{"head_dim": 64, "norm_place": "pre", "qk_norm": false, "tie_word_embeddings": true, "init": "normal", "init_std_o": 0.0328, "learning_rate": 0.00202, "weight_decay": 0.1, "warmup_steps": 277, "train_tokens": 367000000, "max_steps": 5600, "dataset": "wikipedia_en"}
Each number is 128 + 32 x the weight over its row's rms, rounded and kept within 0 to 255. Layers, rows and columns count from 0. The size above them is the row's rms in percent of the matrix's.

# layer 4 attention key, 256x256, rms 0.0803, rows 116-127, columns 128-191
size [ 90  96  97  88  96  89  93  86  96  94  91 104]
[[119 104 103 150 136 138 158 147 110 144 115 204 153 135 183 137 154 122 133 160 168 162  99 142  99  96 134  60  94 177 114 154 132 174  62 144 132 205 188 103 139 132 103 165 115 149 142 104 152 110 239 113 187 137 140 194 111 124 127 109 140 147 142 141]
 [174 137 124 104 141  69  85 103 168 138 135  71  76 136 154 116 157 138 108 149 193  84 168 127 105 134 118  77 134 169  98  83 134 192 101 107 128 185 134 132 135 129 156  98  86 120 160 193 151 186 175  98 155 134 112 146 137 182 111  83 132  55 119 148]
 [192 148  92 121 107 151 114 128 144 147  99  92  74 122 109  55 150 137 144 134 137 129  74 110 143 101  67 110 163 112 165 127 173 112 121 136  97 183 103  73 107 113 135 162  90  59 156 114 164 152 101 154 167 144 102 151  94 163 177 127 192 119 144 141]
 [133 103 202 160 153 196 130  96 167 119 158 178 115 117 139 113 122 103 146 106 102 106  98  63 117 152 139 175 163  88 136 103  79  90 186 136 118 131 131  98 112 177  73 111 127 171 134 137 115 126 171 192 122 131 160  72 124 217 123  88 101 149 121 117]
 [119 135 159 127 174 105 127 158  81 125 113 160 113 119 195 144 161 154 151 114 199 122  57 148 127  92 148 154  79  99 112 174 144 178 156 105  69 165 122 133 135 146 159  89 130 160 180 156  96  75 179 152 165 114 120 113  99 136 206 120  95 138 148 182]
 [117 152 177 105 112 166 155 120 157 132 120  79 104 110 130 151  98 152 125  56  77 168  94 147 133 133 102 111  92 109 138 179 117 128  75 129 145 109 140 164 123 130  82 100 134 125  81 140 165 105 104  60 136 126 110 193 153 128  95 167  96 127 143 156]
 [144 140 149 104 220 103 116 172 111 162 106 103 122  98 165  94 183 168  96 168 142 162 165 141 145 117 120 116 115 130 169  87 130 136 137 131 130 102  69 133 110 131 127 139 152 104 111 165  99 147 150 117 121 137 117 105 118 164  96 170  72 185  96 115]
 [ 91 138 109 129 154 122  80 123 186  90 179 116 177 101 199 103 124 108 121 117 130 122 100  70 112  77 179 114 105 118 157  99 130 115  94 127  47 157 202 128 109 156 144 209 128 124 173 139 113 117 132 150 128 127 158  71 178 170 116 123 159 122 145 118]
 [ 87  99  92 142 130 214 139 119 139 124 162 149 105 180 189  80 142 110 155 121 139  99  84  94 110 108 152 172  65 132 145 107 136  81 105 107 129 103 109 119 113 128  97  97  60 117 128 170 175 119 180 120 153 112 149  89 134 119 119 106  65 127 146 104]
 [ 89 117 138 139 166  90 119 123 118 142  94 161 190 146 107 115  46 151 158 170 121 135  81 147  77 156 148 183 103 100 100 135 128  79 140 144 137  91 111  55 179 119 101  63 145 136 150  41 128 189 187 107 116 146 150 136 129 194  93 128 129 101 132 115]
 [136  99 196 114 133  96  68 139 113 184 139 152 125 109 143 179 124 128 124 153 119 166 151  93 185 131 150  68 152  88  96  98  69 108 160 157 132 118 146 159 152  71 133 118 177 188  84 107 124 158 122 167 128 134 141 104 113 168 135 171 171  93 100 163]
 [161 142 140  95 127 119 102 173 126 194 135  61 117 114 110 102 144 117 158 129 169 156 154  97 110  96  88 182  76 129 138 137 143 134 155 197 127  88  65  91 119  77 162 131 124 142 169 132 147 160 155 115 121 149 108 155 150 126 122 147 113 165  67 118]]
# layer 4 attention query, 256x256, rms 0.0793, rows 117-127, columns 128-191
size [ 98 100  88  99  92  95  85  97  98  94 107]
[[ 87 111  93  92 138 142 111 139 122 124 134 110 204 132 159 136 167 124 126 105  54 130 130 204  83 126 174 131 121 130 158 142 168 150 124 137 123  81 142 144 141 123 105 161 151 141 142 112 141 102 106 164 207  66 107 179 130 145 125 142  71 122 103 173]
 [135 113 122  89  92 165 104 116 185 171 120 170 155 127 145 109 155 123 154 116 168  53  99 113 152 145 145 129 195 138 112 143 145 116 152 115 135 120 165 129 134 131 138 178 118  75 128  98 119 115 170 170 137 102 155 159  92 205 122 179 160  94 181 105]
 [117 122 180 106 140 141 157 137 102 119 132 123 116 113  91 134  86 139 104 134  77 140 137 115 124 133 161 200 110  97  84  99 143  38 191 149 184 162 122 129 100  73 188 169 156 129 121 140 127  96 140 144 111 175 122 134 117 173 140 157  87 129 169 184]
 [115 190 171 159 104  99 183 156 144 136 137 116 199 149 105  62 164 114 132 121 138 103 134 130 143 118 109 148  72 136 110 122 160 122 100 161  45 115 144 146  96  70 119 133 148 103 116 158 142 114  98 148  99 122 139 121 130  31 149 154 141 106 105 115]
 [174  94 139 134 110 173 132 122 139 165  92 101 131 194 150 138 165 138 148 168 143 120 133 135 115 158 102  76  92 138 133  93  69 145 145 105  93 101  72 107  92 133 112 124 157 113  44 102 157 143 124 137 142 121 177 123 159  37 125 157 156 120 174 120]
 [136 115  70  53 119  80 142  90 114 202 144  90  81 139 139 213  88  87 119 165 137 149 115 173 161 105 172 109 224 116 111 160 162  83 132 108 140 204  48 139 160  87 147 138 144 148 187 185  89 145 123 166  93 124  86 118 128 151  95 143 121 128 141 139]
 [180  85 153 163 105 153 147  65 109 192 143 155 161 115 145 112  78 113 141 105 127 169 128 111 126 102 133 117  49  47 170 130  67 119 185  96 131 120 150 151 137 108 117 176 120 115 195  95 105  99 104 129 101 121 150 106 134 150 136 134 153  87 123 125]
 [120 163 120 154 199  88 102 159 186  96 108  97 170 113  92 133 136 126 134  63 103 119 144  94 113 121 127 111 108  98 151 123 174 135 157  87 133 101 159 103  93 144 141 193 173 133 148 135 152 160 141 124 114 161 149  87  62  26 171 137 180 115 113 161]
 [123  98  94  94 108  94  85 157  90 138  88 126 122  80  46 208 123 150 145 164  84 151 146 151 112 101 162 137 123  55 179 102 118 130 146 152 138  96 123 135 145 132 114 116 110 134 110 166 162 130 133 106  90 111  96  95 120 188 118 109  90 152 150 130]
 [ 98  98 128 154  87 105 232 116  88 101 104 172 162 111 150 146 104 146  82 121 110 149 101 175  88 155 143 167  55 123 151 134 157 158 108 180 108 102 129 188 117 165  94  41  58 118 158 135 118  83 134 115 188 137 106 179 125 187 141 106  94 131 117 147]
 [125 160  88  96 121 168 138 143 156 141 120 233 152 143 180 152  23 189 148 124 122 167 197 170 124 133 160 188 156 143  63 115 155 120 103 178 116 131 182 139 147 120 163 131 139 104 164  90  77 152  86 119 110 110 126 122 130 134 151 114 135 155 157 186]]
# layer 4 attention value, 256x256, rms 0.079, rows 64-76, columns 128-191
size [ 87  87  87  89  93  86  93  83  88  98  88  88  93]
[[131 131 118 173  86 126  72 136 131 157 131  97 140 156  84 107 178 158  79 131  97 145 118 119 137 123 146 191 186 207 141 108  75 135 180 142 107 125 175 140 132 111 134 170  79 103 115 168 173 140  82 163 135 154  82 162 128  86 158 111 146  91 106 132]
 [159 103 127 150  92 103  67 122 116 163 130 110 169 131 154 136 106 156  97 139 115 148 126  38 136 116  91 170 179 140 132 170  99 184 164 150 104 184  97 124 130 109 143 102 115 124  97 134 106 163 109 132 144 107 163  61 170 154 175 148  81 129  95 100]
 [136 103 106 121 123 172 163 113 129 119 100 115  72 124  86  99 159 147 168 145 139 121 117 172  77 153 104 141 121 130  73 132 139 130 118  95 178 151 137 165 115 119 137 158 111 105 161 157 106 114 158 174 161 123  65 152 172 192 133 138 121 124 124 109]
 [125  50 100 168 123 136  79 139 180  88  85 128 118 136  73 148  86 136 127 109 154 120  52  86 190  69 135 142  96 123 187 120 125  85 125 132 174 157  96 107 123  55 158 185 151 114 171 114 149 157 115 195 134 172  87 158 198 140 164 143 126 129  83  89]
 [128 148  32 118 123 172 177 140 118 107 124 111  91 181  81 118 106 126 118 146 142 146  92 132  56 150  97 135  95 169  79  97 138 127 142 175 157 147 135 104 116 137 129 123 101 165 127 143 115 164 135 138 107 149 189 131 142 195  92 112 179 148 196 116]
 [106 101  88  69 143 144 137  83 116 112 128 168 146 126 154  94 149 102 178 116 150 100 120 120  64  76  96  92  89 111  82  93 201  87 147 117 155 124 133 104 137 105 126  99 104 144 156 109 122 171 156 162 112 154 172 164 139 150 169 151 150 139 176  63]
 [ 90 129 145 144 141 155 171 136 173 102 134 116 144  91  77  85 119 140 138 105 146 198 134 175 113 181 168 145 122 182  99 114 155 124 157 167 130  94 170 170 112 144 165 166 134  91 115 124 106  83 118 174 140  61  43 120 153 116  93 109 150 137 146 130]
 [128 106 130 140  89 137 137 130 137 114 143 163 111  94 104 181 190  86  60  85 105 153 139 144 127 133 143 173  93 203 175  93  96 145  88 124 132 151 131 140 132 141  64 116  94 166 122 119  85 143 126 122 128 113  78 139 154 123 150 141  53 187 110 151]
 [ 93 144  92 177 127 163 171 133 173 131  83 130 116  41  86 108 145 135 127 153  80 138 126 197  77 143 106  71 136 109 138  70 134 110 129  98 143 155 158 123 133 156 104 124 157 162 163 125 144  97 103  98 133  88  70 187 111 164 111 128 217  96 137  86]
 [125  83 141  71 151 109  78  99 149 113 117 126 153 207 158 160 141 135 185 193 114  85 114 116 143  85 106 125 126 139 118  81 149 100 154 152 100 190 126 164 103 143 124 165  80  18 123 127 126 101 167 160 148  85 114 119 155  92 166 126 136 161 185 165]
 [ 95  78 148  94 103 136 116 170 122 120 121 138 131 194 141 147 169 149 111 181 129 147 139 121 133 117 130 116  95 100 117  41  59 133 148 145 139 103  85 120 115  79  57 106 123 171 158  86  96 140  95  67 148  96 118 115 138 127 146 151 105 105 135  45]
 [213 153 157  89 141 136 124 139 119 170 124 147  29 181 115 138  95 109  62 133 100  58  97 120 107  96 148 100 156 227 153 106  83 147  79 200 180 171 178 122 117 152 161 110 125 111 125 101 139 154 119  99 141 117 134 121  44 110 101 156 101 155 149  92]
 [120  75 173  79 138 172 110  99 103 143 127  97 162  86 162 108 103 136 171 129 182  74 147 101 148 115 146 143 156  99 139  99 156 136 175 139 121  86 140 116 119 159  89  75 133 147  95 116 137 121  88  84 131  41 150 103 109 105 113 142  99 142  88 165]]
# layer 4 attention output (transposed), 256x256, rms 0.0843, rows 64-76, columns 128-191
size [ 88  86  87  88  92  87  93  85  87  89  87  88  93]
[[114 173 126 128 135 116 124  78  91 176 149 192 129 120 125 174 168 128 152  42 107 181 127 163 117 107  87  75 123 106 115 140  77 125 133 111  83 111  67 104 155  76 148 116 132 111 161  65 104 167 141 148 150  81 170  56 126 124 117 141 167  87 181 119]
 [134  89 161 139 200 100 127 145 144 131 181 164 172 185 116 181 174 173 138  74 110 102  98  78  79 134 206  65  65  89 116 142 121 146 142  98 157 136 133 158 128 134 153 114 119 172 185 119 104 116 113 140 119  84 145 100 156 154 109 102 192 132  55  84]
 [ 97 107 147 125 144 122 143 127 106  78 126 152 173 137 121 120  57 113 119 123 171 167 156 152 116 100 125 172 178  87 148 177 157  98 129 120 127  65 114 144 176 157  41  82 118 169 158 130  87 110 154  81 152 123  93  75 112 143 105 201 134 152 111 120]
 [111 119 119  89 129  89 118 107 113 135 130 152 146 122 122 147 202 104 131 156 140 104 127 150  91 124 127 107 139 166 102  89 181 137 219 126  76 125  94 116 165 115 146 105  96 159 167 157 177 153 167 147 127 132 123  60 139 132 123 139 110 102 132 100]
 [135 156 133 130 149  89 150 171  70 154 128 108 191 131 153 128 156 151 148  78 153 131 131  59 109  87 152 145  98  96 184 168 170 140  88  97 101 107  92 101 131 143 163 103 135 121 125 133 110 169 204  72 120 133 114 150 107 145 113 148 132 137  96 166]
 [150  92 104 122 154 146 113 170 110 143 191 122  79  91 124 189  67 165  59 116 180 145  68 174 144  87 139 167 155 149 139 129 171  95 106 129 133 115 150  78 208 135 114  89 133 107  86 170 167 102 150 109 114 163 153 103 140 195 159 116 136 115  52 158]
 [136 130 211 148 100  91  98 121  84  94  77 195 147  81 142 105 110  56 124 127 124 134 115 143 133  78 108 135 196 134  98  61  78 155  95  96 150 101 144 152 142 111 114  38 152 107 117  75 103 126 113  79 135 113 146 129 123 137 118 126 129 154 172 145]
 [181 136  85 155 109 150 104 121 157 154  91 134 165 122 149 155 122 127 109 141 118 170  95 163 163 111 135  84 179 103 124  83  76 120 100 116 118 148  85 154  53 139 165 117 147  86 147 108 118  65 119 118 107 104 140  91 100 179 151 112 122 162  97  72]
 [ 79 117 104 112 103 175 107 147 125 126 125 117 152 143  93 107 129  76 113 179 122 143 165 114 140  91  71 154 149 151 146 185  91 110 151 106  66 124  73 130 143 182 108 140 179 107 116 114 112 165  91 134 131 112 111 115  85 134 143 136  53 174 153 172]
 [132  92 145 128 101 130 161 119 104 172 150 173 129  98 149 129 106 147  71 123 135 165 123 118 106 132 151 152 151 112  89 167 137 157 116 102 109 165 139 131 255  83 100 106  51 158 160  97 140  66 140 123 136 158 126  76 175 146 105 167 167 126 137 110]
 [138 111 131 117 113 135 165 140 168 201 144 176 123  98 150 133 147 123 135 133 105 167 144 156 168  89 130  81 127 115 123 164 178 129 130 132 106 137  77 117 197 193 151 149 114 109  99  91 204  62 128 153  99  64 117  53 176 116 109 101 132 165 132 127]
 [131 121 116 163 120 142 103 144  84 184 139 115  96 126  94 138 169 148 165 130 120 165 205 130 118 168  80 125 158  55 143 152 125  68 127  86 133 134 193 101 130 102 142 128 113 139 134 147 113 118 161 134 141 156 130 112 168 172 134 130 146 120 109 152]
 [128 134 120  94 175 175 118 138  90 125  99 148 170 133 125 133 119 183  96  93 101 170 106  75 111 148 148  87  47 114 102  75 118 109  59 122 177 113 127 151 189 134 158  92 168 126 123  81 134  93 131 111 134  99 111 139 128  57 132  90 175 153  51 117]]